Weights of a small GPT-style language model, trained from scratch on English Wikipedia.
Size: 8 layers, width 256, 4 heads of 64, vocabulary 3020, 6.82M parameters.
Architecture: RMSNorm before each block, rotary positions, no biases in attention or MLP, untied embeddings.
Each number is 128 + 32 x the weight over its row's rms, rounded and kept within 0 to 255. Layers, rows and columns count from 0. Numbers have three digits each. The size before them is the row's rms in percent of the matrix's.

# layer 3 attention key, 256x256, rms 0.118, rows 63, columns 0-127
108:118071166163129102114183148108122137131075087121195106152088122145130089179134089156173075105108158163138083136125192106120124121161070142154114191170140145147179137143154066107114101194144080122131080155098112153161066110111157148138136108117117103119159116144102153169149132159105123103154137138091139116207096117166112142104132124087108101116164158108175178130170120158118112121089
# layer 3 attention value, 256x256, rms 0.112, rows 0-53, columns 0-127
097:176146148117117119147100142140121136146176127138134142136157111128107117117140114136113114150148118129167184145059130103206174189102107113109142123149163130128123121179121176126105208188127075169179098098039158124150119160139073151119173176077164073096099116141154126117093157121108074118132111067170165153164143084159118192116128113074105158113105167144112092086146153154127094162178
110:171144168176112178201075150147140155150149150126178106112134098149169146054159143167101189139138163130175107159161123184125140160162128142146114082099127087138107129157109138124140094097091142159078065128149143112078132154122151098162100101116151069153136154159135145083108128070115149138139147115053147150116171111141098173165091099098139155113137161154184121119128103142140104154101
095:110127150122166100109188103149128147171166161166133141110120091126099087133166141156165155120082091156149091149165086127154160131168122128106125167140122111156099134123127114134174109159156179118139133091148123159111090098121128117125133147126230114129111138121104094161098106085125119134159083130111108110187115135118105076140175084135168074101072114099162081111084088163114183104163
111:060141106215173144162111137158131081140149127147131097100129134107243166100143138104072069124120057087119177071142106118090111128112139113122072128100106086083122159080131111129139086128122178133123163120171081117152094100126154148156136153114100126098105064101117120121143168084083156115128093159194142049115132071147144113155152166162104164067121116144144114140157109073132106132134
107:148165113158148162128064078119145166105115224065178160091137136117145118110130077118112200108093108143172087161066133074140076121149109174127137094103150101098135123156107129180155138152180235111118102078060125080109145121119111151119187143145140137158142111156108175146148101134143133151154147120082137092048182085083125095125087181103103154152130129131085108152135130133139097130129
110:050143162119149202160188124134053093116075154106126104161184107135121144190104105067127110080176098127132115137124096147112151183177127076135123141116104108099103132193132087126164168151132107165131132100091133178154139159122140128089142141119159176127139120178088177145109091122104197141110147090118128115155138138103019162147149130122172143139141211107142110155127113113144090141083
097:150087064110116093078114104083088135102150112128097095129123093140129100089182126109207139116118121154090174113085115192154161177109166139122073107168085086125164133147088121156138134111143125104129147155119142125095054096126104177119042094164107164162147089173104120129100109110122104084116165169161160132094128124084157131137148109113157180135130128141094145131160090152172148083111
107:157128139061144156100110061087177134099099145129148132160136086154105139098139146116094118116112170072092083141120086129111131121147117087116097156111138085101117075176099127167175168152179135087120130135150197106161128163119072189148071146168105175161108145092110092104141205189093126132091118115117073085107119169094071165149155132094127111119084089073102100197116156104191130095074
111:142147135114151084097128117053117087159114120136124112113111113079108083137158169102134149139112099076139176125129077153107148109112169158145140107189155127097113183112072146104118089075161105093098187119072131072099138109122130181097116096132162122069102169163121111174100130096153218129148173173126130159159066108167146093162137106166174127180108116118103114099080128117105120175148
104:164135137101123180179130095139151154134071169132181128104143158137126131095147123174148173144169203127120096139114142097090161159063103146113137148165100112149114122183078117129067157035141096118139103162138182129133123168113106065138127109118193107144143152148142172174113090131087142202138130132103114136159125155147100083181127133165085100150189152107121133075163147133107199172154
099:081106174092117115197183103142108117128127098164109086155115120092148085139135119130146097110122142121147156148131173200133149102162109123067108105166093121113132156155109187177102134102087119067036119102146132180101096133074152141102177152115137119093203117121158128101153118124165083114187147091180114143111122141154131152106065145162138102106132147133166152133140102157123045089097
101:121142116069125137117132165143152136141190148149135115131129136153112178089116107158117130116113098139111056086168139056120129130128110124097117124096145123083150215174153124066135130165088157171102084087183095157105192104081202090128108113182177128133182118138129108096089134094100122074175138111182124094147114099132122163112129157086118200163086139139139122099092166135113136161084
094:101175155118077138113144145138129108131103127123149200112107159145115118126154098105092122179116139188126102123127135142099103139122146144127137114130069159141099153104085144089087123084151145168119128110090080178113133208189118171084167167182104174133073097162117121101091118135155177185128142147135144151112100142169158097090109102120082184141196054119208160071120100150096115152141
107:119143158095148127156201154123152104095114174084166128134117123106186141206138121122135171123150100123094098130081103133122141088094138190082183099126101134175093118156166055176126117118137055137186127110172137123145107106063132143107155087166182174127131163140160124118138148125125141132124147057065106131126163163098127073120114116122133124132093135167013116110062073085130118129104
105:142089166128113138120124145107122127174133102124109104107082148118106143116138080116169083039093104082171091178140112131159122091148182119114094101060114137164068126126146184141133119085136148153089206119086150148204124129148185110201157123149118181153085186140129131078190113096125120092090135154139151110060140109096085137156107112132119119126103222153140163103113095093144157133186
096:119123100095145141139154185080100104128126136108097139118141098141142111124125105131163160179139188061108059149155162122116134120118157096097146159115161118125115111151103171150130116086188172099088192069099119076053202152104152083171129068101112082190116140075122158153132185187126130146156098115083118070081131112122099161168122150133087123139113118125086074115130096142148179104080
109:143122120152127126176122064183136093159115132153061093169136137114135145154069132119077104156104145148138142119181078083153130156124074094120155150094086099163142177057193122110142165106098154138133081092119182162155087120142187119117157115120064096022140113095129134096096116110124109144122182091095107080142130107125120129128139107085136053119101142153128160143127141153090130158179
103:043107162173176156122130116132147148131109123120102168080134132148128098113168093180143158100139195134166107094092086139158124157145104099145116095093093146115184150140141114150105131108104131202115100117086106146127209120080152124174178122087149129130110109123128085159169111200144111197134201130115134162122097145105158091124178154089149095149128148112154142153158132173161125136119
095:159122144169122200104154125098122151127113128066130128089076151137141112113089134143112103143181067104120107158112080127171182117154129129200152109075129115137135115121133172102104185101151109142132118127156130120123106120128112186122159112154129085031159150150113151097157169100093164142180120121139137118163135114170143181193134102122062076070195159083087154154101104127115108137134
098:097151131136106153142128109195179083138145109098103158143128119168114102136109121086135109183150158042131172097107135169122148102189118148102154122135140093116118128149145136143141122109128115146161129134106101122153134103142116152062105059111141089052107144115134148114132124111105213100130110072135154122124137078147155107089077102121168073123132127132118115139127102195069124125137
093:138108140113083175149096169140078185170148139100100105075179131099129118179147181084109179081098170115167070136131131089171148118166133185116127076096087139137142130121133090122117116140105140128142121168157080118168146186110108122150150071146098139118075106123157110132144147134119146203134193072134128074132120161172050129123177156132053146077132097175111074142155116096144100096110
102:145128123148095071084156132129088105130143091156112160150135112130091140130112097172081144135105071077143152121155111115085103079054091173159123149146115126113187152088107186099170108104136162136119130106150173126089131101122102064131115128089133111097095062154104175095159087135146140119071160163184162140125133123080171185128178119156114141138098106071129130108144119147131175159082
103:193170136144146138081086125204156111146133093112144116085140116088136127140107093066120106139063163140078074123145161065123112138114090085158125111145135104108148127099155141157130085099097138079121058156132119202088128226113154128156161172153087103105164100123163108099166158098109085152118138058196154125136111161149148077031137139144134109116147090114150087079126169140129179111135
097:116161131140116135117100145137132102155146108147152173093095159113170132192133127061153101145197144126131238117117152182122145112103142176143130106134064106117168092099103117134137098106062143135136232104096124141069135062138131171144161123106084165094120147125168151154080162120164156170121109129095094083115073125069158110127148176102127121131132077104128160148149147110121158081184
109:143118109129129111107151155082120137116095164168137094114166107110077097158127195091106083106081081150111153163130062109182074170124130122134112072104050104121088137032069156158127155130154114127110130138095167096119177146070107118146123172224110135104127111115117104084155145146121167105126172131133123142051092115087158142083142128102141103148102065112094142141089112072137125097151
108:161091193128082140126137139070132140089125080120157134145129127157136129078100137083141130136150118108095085124090114139185131147154096113143089178112112146172137178124068168073170123137125121147206115128056173120079114114162093118064080090119122172132145158156086140122151116097101091071124089131087113134168154096145105091122167098128101116128157168108194153114039179153204124143117
109:127144111087147123114134190140064125085061134110153146149140173116100132126126137183121114143129143127137162121109154093095160124079146131158083172130146164155187123116146148188165088124086209100108099140134137092075170136084127140130064149137127135125123086122161091100115199089087151195106121155115089090103102180148064122141133130100109151090118162105135169106069116142126113149093
095:177068095147127137140096179135115080111096112100091069065109095166136169148175099126137117113121161120115111105153130102187147103186133116156107191114129138126142123181132151146063168172107047091148066158155106127164121164149097105106161154155151116141072109138174161176165120125152067100144139143084077086139077125111171117145158139135109143094087113172157105102177118112081125153118
105:117111129131208159175140129135105159157170148074121074125107092123122123065133115113087141135118121126172125142076106128193168083086072130168128158074147093135079135188086145124111095053136106124123167085159195125078088153144137120151122166147111131118122136097134086141115144123106195090166170125153133149139184131125159187143116155160154119126107167132143151154148144118093163133159
110:186144111085108098072109163126154160125132069061117118121151109114113140183116120088205118103150097140149085116136126142100155173167104170079115162120122163106096091086177108139119169142182141125172108094113199139103149119158158096167137093133138116134122117147148091152139106104114054068127165139170184153147173196082183076105125100188096102151225040151132137115098121097098110117157
108:072045126088144129103068151120084182093147108093194138112212102108101138142140167091169175134072125093106140132133132184129142173167132105146137127106143166087122119082096112105045065148119090163076104119093094102071147087125122113112117121131119124103111092105065160168145154082145104152105130174127116094107164143105148058109130114143106114126180080155086139136140136148132130137159
108:182135144117046167112130146095132132122127080094122123092153112127084124141097178116139120116136135158135113155134085118108114111187109135176183165115148133090177077108115152142130142122107079099156115112179112143146074065182101139112152103173131108114148076126101093097125161132095100115152113127093109140225147081133085096129120194106120096105121167163150125108105109135074158204139
102:109114108133104154159115115112159112189157181152153090173128115113125108175074187147102123129167104105155134150113143067134074205117166157145086132115123127153109150181104115114064134137143149133122161135112131079063110105161133102152109137144194134116083131110114143128121151126158188116154128165131114125162138148128119171157126178182174118140168114083128161142123090136174110157122
104:164114182103160127069151111142080126098075076184156120116161132114136123164125109103162139150108131171118135077124151167111080171162106085090145161198121156063197137116150145088155159190121135145112149130062075150134121112085136116079179152169102177093169090118179116149198151120138110151160197123113109146111153112098115081148128161109138153110145031141133161103117172137139096135123
097:154160110134078151129134137144136152188193123170068146192153140148136124138143106121149082124099131123107199122097136108139125214144114128157133115111134126104123103112138115178132119180113111133111132079130123109162165137127135178184102153160115158125148148132120107133133077078128100160090144100131100110099127142135216148134106098163114131149174080118175073121128096129144085134140
099:124122142179144081070152129143116110121122097075173142121127177132182116112166145131120137208127153138159176056167085160110190118138172130146128137080195074115139191098118161121125184105121123104187142137117129123140148061121104092108159112087065123106090146096080140197069171101135201086089114126099162114128168105113129143116107150078138103114124131115092069157113073102148139112075
101:137137127139161179084102121100175051190100095101086129128142157142146149078084129139136126107094119106129124156141096130114121102139117122123139119097137096104108162162121100157149152094088081122152113158131099168107125110043058113085098114153198169134148088100023122097066123135155165155124168140109143122118177125137151089156158113149075115105077147184086133101085182085126163114112
098:100125100104151140105134139122116141161135175214095108066114093161142154107124142081117148128158111089121099135089095134102128130103121150115071128117118155121097119148131128117094087141103077117154223125082177152115111087123140121144131115152144132163053116101055138050097164095090126094107164176129141140164159111116122114125168109089105107106134114131138152118063121126123151148121
099:215113159102099115098119161155112080161065108095084096157055099146109169161151154125217128086145104138213156152118168128119144112071142156154115193171114119143131136124088130164134113081149102124097177126133124149117144123092105152154127089139115044081169105179137144040088144094143205114077159122119150127173169131116128220145122194134136141111102138083144146108151115122124114151156
092:168134118123145078141129148131086094066188087125121142146148163089183175117120145149140080163123202139129191074113162114084121110174127140163142117165118071175145105151152181120121169083148124057101099109057159109083102099152170194106087126082150137156196135116128136138123154158111138146163114153081172092123170117098123137165128084128135152130131160071123105142121072109154179123154
103:141135098105136106138092054115107164143200128185149102159118126121118137165126126151118129074186157132136223064121163145190126090119135123129109111093067103113123057106116126066136145084134138163110190118118143127122079093120100143117140100058163116130097175123154143137127104104146099067122079134107134136109165085141121105177092139147113116120138121142170088114167125094092142119140
104:174131143141143130109135122175156070159161112176127143157122137164179112105084157168170089134086112127189108166100110121146117125123153171125197156157122107156140119118103147092120123084112177091139107166155142134158141082113123190154097117140114076122099093111100147150106153195113136085105103098143200075145159174134122166081131136136160143108119088108150090100168156194118143110200
102:157109125155156170098131155059124106074141156066105122157184138128118112083089134161135152089111110146130144092144116053109088128124131109151106096169128088154095148108171085196136130116135170114094116176114109098134114109137091137144131144060188163112129078143073104067130121168100128124076161099173104158183123100138109112121115166160077160118105170113176090194047130129125120186085
099:160094161075081136086151137137113092169122095118078102129144129142149123106150151104184108145134131142098090174115148190149189129129142144102180156222085090140188174162152118177151111113136104172132110151129122118121147165103110200157110162175075111125100099113162149173137153108145056125152153109147158175127118128138175111199136111108136098150174156085095109115128066110153118112158
101:145146128124187158168150142151147171145132121129111131111098081157154172101116183155132168129139134161158149168088142084167149135140132151105118176144144068123131124090130129129060110132159111094143194115150088117132107122165113130120147100096163122117161109115124101126107136136109158127093127155115090093151116146157173160132170149195160185157093152166087056108129185138090167154102
101:153147136127090128081111147161147134182146149107136133102105093134194121138097082123152090147137130137088146137191106114134154147181131106105199140197151174091120085074089136113168093106143117153137119103105138194092155172104146127167171132140059118139114152155161164131125187092128083177083135117187100099149067110114097110139161135040130099137204098157096143093112158131119091081100
092:112115059126077128164153044116150083140115142142128128175118107109118131220134156113109099055102148187126107140117125118116106128102073090107143083151210130103099127160122117149144150133098089114141146105086066164131105154174123105131124074135199174111111145159132146225074120133120155088105133145152134059115117113110140133150029108154178147142173133120142152066141097151127161102121
104:116115106120175100125162100107098127086120138158166146212129113151102130131083120116076105092118154157143106084092086123158129097130125085144082073123040061149104161152122102149119098092136097143119065200099120123094105078126112137143116100126116153124173099143169084091151154159169138156102119147182125151097113077067112095150083143125124131132123162096108151116088187161145045191181
102:201118163109099150156091110145156165139060151133154229166129106148113191133081155127148095071197180159127120088118148162064137190085093146136150125118125176137165097170097126102110158168096122108087120146111153138086092183101175135157181124149116129098141147083139060162153200164115142176122189160094157109152095156117106071096103147150096126105128107148144110113107136119125141162143
106:183116133154078121130129119118153129163083125120136171161148095120099155096089070189177135127128136100150133142089103147071060116068097116115101150153147168112090107213130151118154092129074132148086144129112102196079156087088105115110059161139105100079146103061133107080174133110128069127124129130140132157142059104149121126144145123099141182120105121175137154145102174120075157148132
104:141102157025061166109155075145116136131133176152142110103123144116190129109148116178132131129175130126155096151164120110123099134146151153089160171131176129146132130185175172110147132117107142100185033181117173124100141152163109128089151098168167097139137148070138062116149147132143106141129127119082123137116154189110153096156124103107099157116156183140143126150142072137113075147187
098:106155202099112158168135128135111159117153168147148119085141145118169118173123126184160168129144131118169151190127146182169185090105145109093123173120121140112165141150122138112176092137068157168095132135176184130124145112098108041111151120119080098164137150133187116152110166110185120132150144138166103168120050184078205120108077094144137122132180132210121147128134112110115124164096
105:100106099174111122144095165108154093101097113118132128108064095113157149133161176177073087129152161055137115130068089093171155090099127197122150147136143124160134098141135156118108099055095125150180155076088118113137094151136089148136117141100179157197145109136119143162123099165106163123139095172120076076157127119162129155144168161140173131123118097126140097195112112093105134103191
105:185125148184129142098167066165090096125135140140134125154088174125069073069092168110079159143153136128114188157076086110110149143119069136129199144158226169147120129097117134106113129147153186136129141112110156143169112157100156100090115112109144070116167100068126135149097142127103171143222115114096127092129122137179135171153115147118127155150165151075094143090139106132073120166097
# layer 3 attention output (transposed), 256x256, rms 0.0996, rows 0-53, columns 0-127
097:122139110067115179176116071108113131115125105071147184122062124138120109144130089142096133084117134132117143123092096161060085145158124141108059115106063122129138147113083155117175093085169143126183156168113144164103157135109092077188145079159179134101122137143104129143060075081108137140106153224138147159070174114096113132125189167122114135142087156105114078115120097145102083119096
105:160155180062154110154172088139104155166144149153083121106147108126115126152119033161139079132106143134148198144136141091095167127125179145102157106150157123133078128149139127156092126142138154186145084132062062136173128121216089124109132121103113143096124193074107153154135115097169126129177074154130153150133144110096180064145091139086117134119118082114143170111109108116133084087080
097:133119101103123099121104187094146153077104103139122122141119108109070135147042148115118085145166145099100158141138178089039094143110134127147066086155154073112170051126136113101171099136110104127139106121109143098140155177143135113143114124145053194087108134157132225116128122085145083106111107088149112137109181111109120116112048204159063126151159117123152146150147127129087084140097
112:170153119135110180059116104111165107133113127094144149152129158108067096133110084082177168087187205128136113134145141114101137159073133186123119118100114121133129066128088148116094152147125141117103099114151150055140115156097088109100075159123172143164109155150091166105108106187136112110157104140129107142129172233117124127139088090130111099126121154111132170093158093138206074089171
107:141122149155125098157113190135049082098161108164171150111143150110070130140161095104162163172101084221129113153134108175142176158145116140112098157157095127079129122067165135149098118130123104180121144110186092083152172114119122076123102109153079120077131165142116112106167115146124097092098168108136130136140126174143118150142184151083143138135159087086109150185133124074105146129110
109:157122190130123073127105172142148137114151113097143169086114106114150085151162104160107178163095174134123103101170109119157145115133126133107121091110145155182081127150181123166103156117125150126120142155193136151051141130106108132126113121055123053135070173135116129091143150120136156141116091173148068134109123138091195106100116154195135133099157123124108089117116142153078158036176
096:113193142166117124106125095109139115131103123121117153076161147155206124129067092128098149099094107087201109107124131123120092113122087147113084084143148121152153120078141123114153141119085181147158107114168120183124171132085136144167129164191118152161135146121126111163183158108119089129100079128073167143131096101114100138096096129131109155171136133151189137158121157135113144196135
106:157116124136143140171129105151105153127163127156109132064144108126146142099126121128141163119194116163115137078103097119163120108092212153165103105148117110135064089115151149063103125107136137126095153104158067176138153151179184068184096119122145079186145099150144144134183093107168097139117146122074157127096118115113157151128143091156182089104127177144115052182064133125159131101220
108:121098129133151112160095127100162111127101143124122173201090120088132107085068160158132120150150162142156163146178176182116078134141108091148123121158127125181168126172151130126124160146075158133132069133113171113140095090110136196150126084065132127083160093138109109109170087138107064139087156123154148067138091102158117089137116152173142140110125104115138100125101157148166132130143
099:113124071151170153143213120165081207156105146102133142089115143131072138090131125142074118128105101153192159186110116117159124138134095165092111124131174091066108144160187150134100118129131099114136164132158114138080133151190138118065133054123092162155108147092168115111123098110101135102139105148176130175120119141114137129167153144143124135143120127160088130138103119088143150128129
103:138121093151181108153092104177108186119136125127208141113132114132074065149109125112065154123121172117169130171080137127083121172145075068125128149119135128117169167125137125143153115101123047164161136117112152111125112132116122121121120092129126111161165173187124123157106103078113065173128108098104127138158168142157142096118161147108070135110138045146162148130145137112152152123139
100:126132162180165129189069176152129143058063135130204036141110155135133157164139126104139131128141184120116161147133110162143157085152080181121147105140157117059142108118141090190097090161144168212125135148088197143146128120144084100156106131145114133149098143117121162179132116108114196170101104151120148100147128140124154080116126091129106098108160137115096178075137096157136090100128
098:134114117115122146118154088148077073097153122114130094154117127117066134116138109130167138129142133104095145133094128169152143168023099104152129129127120119111198111166163124108117137130146136132136198160139099145131088053202102157137135144067168128091093165115182137139127132160070110112184122132149100108155143117131166164185122157176062090124136172132159138141162104158119190157085
107:120113141152077132097097169137129052114080103158172112108077067127198113125112124132173151172150084141101115112143102120110122123164159112174144150156133066117166127114132168106069071170153125106135090145095072118193120091186201108166121151107063131157118169098136167201082144137145079137167133154185076131167105150123143110126153128152167123163087134134121108124131175151165119139184
107:147152070120117155053130154092086104103155119106193218101125089098120119132123087117101158172110134090142159008139094174110137132118162140152185125165068132105156118151118127099164122167093110145159094102108134133181176103110074157153160139107178113173113144136143131102132169110191116121132164147159136074099169153117151126107098134087106142101095063113121126200163118114150110161103
100:148158130129133080140124142089143088132115150134092135151161109148162193087076175204145140121147059151125154120124156152144130118151134127120125147161120145139123148110108166127117120125118113068124151083165099115134125181121152135140118088118117174069168161066146120151108070086181126120121168130086075126097103143125076102113133059135137098148171156132080174104145142139152061129124
107:084119115093079169136106159177185127150190129121158156191129095144128137115137127120161105180135168098126133146112211109119057138145156179144096137102106082028093103118125140138199140130111156117111110140097127109091116155147128051153097101062145123160113112084141095106088146156156207118136153160209091183128134180111125115093162188136127173141105134092144135172141131163132119119092
104:126133110131093135137206133094120146129108159109138115148134155140107115120083107143093141162141097176092106135119203167148129118160130099129127116115173129152097106044160102083173095126165125126127179115130118093076092087075093160151157143120147107132101204151151158097103124103157190095130126083134142118141188102105133097137183145102118166176113111147090113095117130076091203140118
096:130157135091143099117141085148137152108148148139156092154128147095136124140148084134142134100097094131101127172139172135146145172114177107090110156141151107133155071144112105147086119104076128098116061130117122092163133119170133110121132091080094136236108060091133099104118164163062147081138104143131100073118105124153118163065186125206189151209074090066120104182157175180194138130098
104:179177158161180167166126143154177148132100093162125119166105117109054134091082193174128105095114145104161150134144077065131156196137117136123180116094119094103128144070114105126072096150142091087124060158138175146117094174138180146201084135136144082172133125111123171113134115121133098129146082109127097148131087147142091114140065174238089179137126083089130124198161087064195180112123
097:131123164123104152173148152142134127100065154137109120156148127141152122141109129122153185132149145130142156110105050170106157120132151173119117141112149136168151088154148159123128103135102095102148112119079166138112127093094096183140085140174114131117162149089131143140124099143174093163174121119099086132126108192119126104181103102141134126185118175091114093130158042169092159113089
104:158149111117125180126082151122144156094121074161093099163096146138109110116142096126116091069087116087173138144103128158144146099163108074125193152151130168104163151121128161158148141055130136077106094117134111081134133133128158150092117103124029115162121062107137109102127139125113109110084154085042104086096129134148081051103113107061180194146105178145095127191153165153144131117104
104:088181070140166116154124127121119188138151140086061076152134135106086146149107178127124091136170159113123090190137143107115110138102110165171180071094136255120141106136161132153166108091121115164172096092137140117150162102139096120134094105130168102119127137149165144128114081137132156138144152070091088124127164120136165169122153092129144083095142081105087134145116096175080125148133
099:027099145106055108102097125104130182111075169095143128167183135145105124070138141143099171095104119165160135121103150096102108111095123099146120090151152131138142062081083142111050134130176096124161080130167203138118138166180181071156159121118176135075139159129147122097060097152140026142129103176192163135125146162109124111127135132102118141126105159140142141143142154082096120112126
109:074069158148172144186112086117150157099110127112119136163113078134090140130100089128158139126141133096058062130097136131065147084119157073135067138151127128124162160118110121093119110143087137164144151121114108079097111114108120109115135131028186173174107102161148136189171065185110140187143084084129158143105116127117157195147166135155118117168126104094157090141116161216159052121122
107:118171064122187136190193022197129092175140134169094167077116170160162164167134120186158138191147097152140114150170148170116103130115140056174149149146133123126080070097173124098129105098151141126138089166165188137126181163136128124107145118100159068127127125146180135120122159138134143107120111150110154101124173145137143185204088144147138147123205112161122086062154155178132140141116
103:135097097174103147105060111167134171128098087117113128149120171149110142132162145108139144147132083165158104164096148104159135125112115091120124080134103137132102150115120147136114092129212156122142135097092102195078080140109135134127137072053125156084126082102111117134091158123113094119112092149098127132095111105158204048088147047079128074071207081106092068104125137170145107113134
098:131153106083113171142142128138152063135146112090102089172117094121180199134100160088119147194090119134107147125139113090098128134122122121152095084128124111086072187181131169146184102137175184111094107119122112140120159175137120122121138082093099084094105149114152074131159129056129145194104083123059152160162115137107072146128127156119118127145118110161031147167138117142134154112136
106:173184166103123151150115081140200148112119182118111210156153142066117093204104076110134128121126164157178106150093072155134147123168151116157243164094118078158125130134129146117201157141128118142089113144154081092128172143188144117127141114160101071113139159138069122138152091086075144189130184151154096127085135111118058157103133126095111119154135148185108142098189131119179065063128
109:102169088167105155075091134141171119110113108104133123175111096101145120107131085117104148124083084095099131147129122101161126164146102126129181135166117211157159183120163112124146126115186189080084132123078085203151081148170155116123147172162151086105176117136166140136111170218195181154113086134151111112178171148139128141133168114096128131162097141185184129142135097152163104183130
108:122156184111159111139133112147208102124141109114112066160127096103130117095149083106115090165139144122108053084111145085102101093092170149109137128165141105202135152126086186175133093159174198078137148120134158125159137100098143087157143111121126168114165122144166099185128072119105158134062100106155085116157101191187126138153080119103025115152117121089166132143091157125169151100077
102:131190126091158151116126118149142118073134083184154095114130101145106129133088139097167134148102101053106115078147123097130073196113105206111105074152132179109107117185130089142140143157188130126142159164097105141113099155104092091132119154146129057201159107098181165095107118148139092126121133175114116132128095107090111169106163102093156161126151144081098170189147170116111139120161
100:150132163146195157170089149081088096112139095104128145145155158143140162154134139158160129067086126177138094171094112133133120079133159175102107136135161091160196202154122115129110136158143158152098164149136178135112106115120105137093118163149090119056067149204084143139144183084054148143153105132112190218152112154102115127055152115139156122160109127140088081140175124140143112114153
104:094138041139150155121152133178083118067114145131122189144118088144120104115129138109196031115116153101124135102129134134140127103133113156157130132074130115139174115096149095088063150126180101131094102088179187185099115115094164139120116167116159151082138162149115095186077040140112152169105082140094195148151158088156137142090084126178112135134125119135102074093070162127132155125125
097:117076123141132099141138162061093108145096153088151112119074127080132192096188146150124131118158134139112139143137088088091128162108156113159077081116120151144132138142103132129133138060101133170189129153153147128163094079120132112171146194139074097095152115158148145124123159184129129135173072131109164157106136111099108131122192155094127178130154110151151173112142149181110144165132
099:136122127116118150170109153142196110128168142149141109165154165138103160134135076142163122115128087142125105160138142115178157149109127110080192048134060114129130091083133179101111105089133127093107099128114100089100155110100163072155132095142125137110118139172177156171155105080090087137114140134145184143090106097195081121177123158153177108116143155120171213131162095133110111139109
100:114130158130102132123155119125079111109114118170170101097141094114157132159097161182084109118143117087141152122122134109146130122157136075072104085143127111100058080109145165134136116134161161123182050126156126100096166084125106091122165139111092127161089159158090134179190067124162174185113133098093196136134145121149105131126105133138134088115144196103154152110126173088140176119122
097:083166123103137136151134121120127105127120119090129138133115156152162164172099083122148147147175113105142125120140115142138095127162104153159109133102143121121084125221109131181159161157132113173128068159112141051127104138167124129150200121164064154076130122086151082142163111120116127195141166124143109034151062183127175149199107193141166168105151132170104101152195167074156135182146
101:097196147114156123119144160150150204122108156165108105129145095103141137162091181163198114134059081121138111121125124126142158090178094116148104088083116163101080077168144207091126125116145144145141165162095079109125108123162106104111145101157111139172115185146165091210095145146100105071105127115102088105072118154098099071050136112108140118122137137113130169198099110099127149151137
093:113151115129118151130126149135150161103126143128090091097091114108121109108071153173107052115105173135158094165101113134166129142086114176097085170153122145160124137081158110094117134072081124110124188125152084186145155160116119126078161098103131137127110079084124159110138157105186120156102159205100122168169161104161140113102179132154118058099127103170103112101136137156137146154132
100:068120141163139105137165121136135131115175138098142201154120162061130182081146085156081100180066103068104084112154119124114125122139178164136113153135147176147129165135110123148163159116116095124104106113040123176102124175135152057103131151130105105077081088144079111175111153106115139109097114149163108097139179149184143099116150158168132221171109151165122137101145150161114119110143
106:051169132176174101126130155143142182096107134166130122121183121121101162139108170128082150088150117169104105113162124108108100080093135133158084102101108119099152146072090121092139106058131136148080178092073123087156077242135089186118122146161089111133143047120057125195157065044142137124102152164135100177074106109102096137103096154103110178066127121134136175197080065168154167166127
100:191107100126124166113172127106171125107156155167172123119149092115097169195118130100094069109081101171146170144139126091125136155157179145117107119074127102149126104139149157144071130110146153109102135113101155063099109088120102131178094143107156107204147096186118155156157108143113130153163089150059133131092178160074139155132153154094110072103200091073134132115161143125108142190121
096:012123081130112146135137131138130127155087140108081115112058100159142094069203183132153152107132116134135215142142125129082091135178102117102062121115080181142169087107133132089136119121120163055135097121158132184128130151143105129148185066128114122159168179121098141092171151111024131135164122129086095152123074075158117138141111098210146141170125157129183114097081129077136139139141
099:135097142103078093104141142104144139127101164119154113161083138178110117092141150134170150106135142166083159144095111143146043114177120147134100138099186132159137176195149151129111101127158108129138110102069127059169157154160107092117122088177111121106094132088111139110109192107080143085109139112149155065136119106125080120114105101088098075109181145153115145153141140156131116117155
100:110155106073154158136082159168100194093101188095131030137143174122134111130163076146197140201128148160131084112107174139142089163106094128111097067160091152129094121126169147159132118130218092121123086115088092142191165148207179157162135136098123110114162144127154143128088147165131170156132054153148126137164158097126216157100110077133171143157135095119189197146148140125110160084102
097:109075091145117155112117145122190151128198113058121114148128125155095137088159192152088153159140128134109149129148108126141109125141166134106123117192106110063111083115163184137151141079128165127110149166144161168091197095119148123161146144126085156176160138123207112089163166131167117141160141142188133147143106062135135134094129157171131133135137147138156131098147117074127124119132
104:093089164127141129115157079137142107157122098079159107104086150130146070147151113137128145145122123114127126160149188141131140150152153149150130170154097151184130114075188122085136116154149120199116127139120125097134198093159096175095106146135175147157124098101070162212099090192097136070142100127140134147118139102152145120163135133158138111148128078154095071151148174118167126164185
103:076175110118186120062111103151194146142132167117100101132092095153152176106144146139142116121125142128122135122104112137173160111088149181129135146182128106086081133179202115164081112159159110107160153114127144196145078136116123109098133132144092114117185130126070047141077081145115195129116094070175124152066087107122098116126180111085155112187090121097140151107100112102081169161146
108:105173086091135114151107091140123142102136095110169124112159132140110159120173151092146026139161176166182142142120247105192135147115082130151176111128059130093182175114171136144144094161149149113186149138150112108084110122124129149148113151150142111132137137158098105129085144096198164127089125173133101074124103173134158169126120163134095147117108144073123073126129068098121092098091
098:133130079139185105164137118117135089141096100155120094050135133168101037150124133148096145087085137179093123133086090118133144101117128152123077141113085142106081150112131113075146153170128106154127191139150139134102135137151118124069186146089064130110089109095110175107177139151109144083159146174095123117188146082155139074169162139103178201136113134141104080132147143149120142145158
099:160154125096131144142107145132091150185095123122172155135079099122127099100120111164123149065148103118056089088083142099107145119139109105103179079181126141110131155117090122113156121184153109080123102072104115120100060142102152237187128181100134122046120130098131066148123088136124116142123142073139172166180182045135149089146153132125130144102109122136172185067164144081114038104158
103:149128133084072102133106075062074117146029117146131153100158187120050120100097112160142099127154057158168120074118080171110078107097175125094098128194142139072127199137108110139189115156158178161142162117124167108171134139098125165114059059140115132159121121120150178085126133122148143079169132143143146183119144120041103110107144149103166130166056152140119109159151100099173156136134
098:125177122151154114099119170105129145126110097179181217106186140114142120169137108156139108116126124149145149100150100169175120095151148165167085142158114114171101142204109132149073125122086102153150143159134116144141138151099105149156167110114094067115123071107160146071118104083060071094109047148177176159122111102158101131101180141159132098109151112126070087154158128154114128102086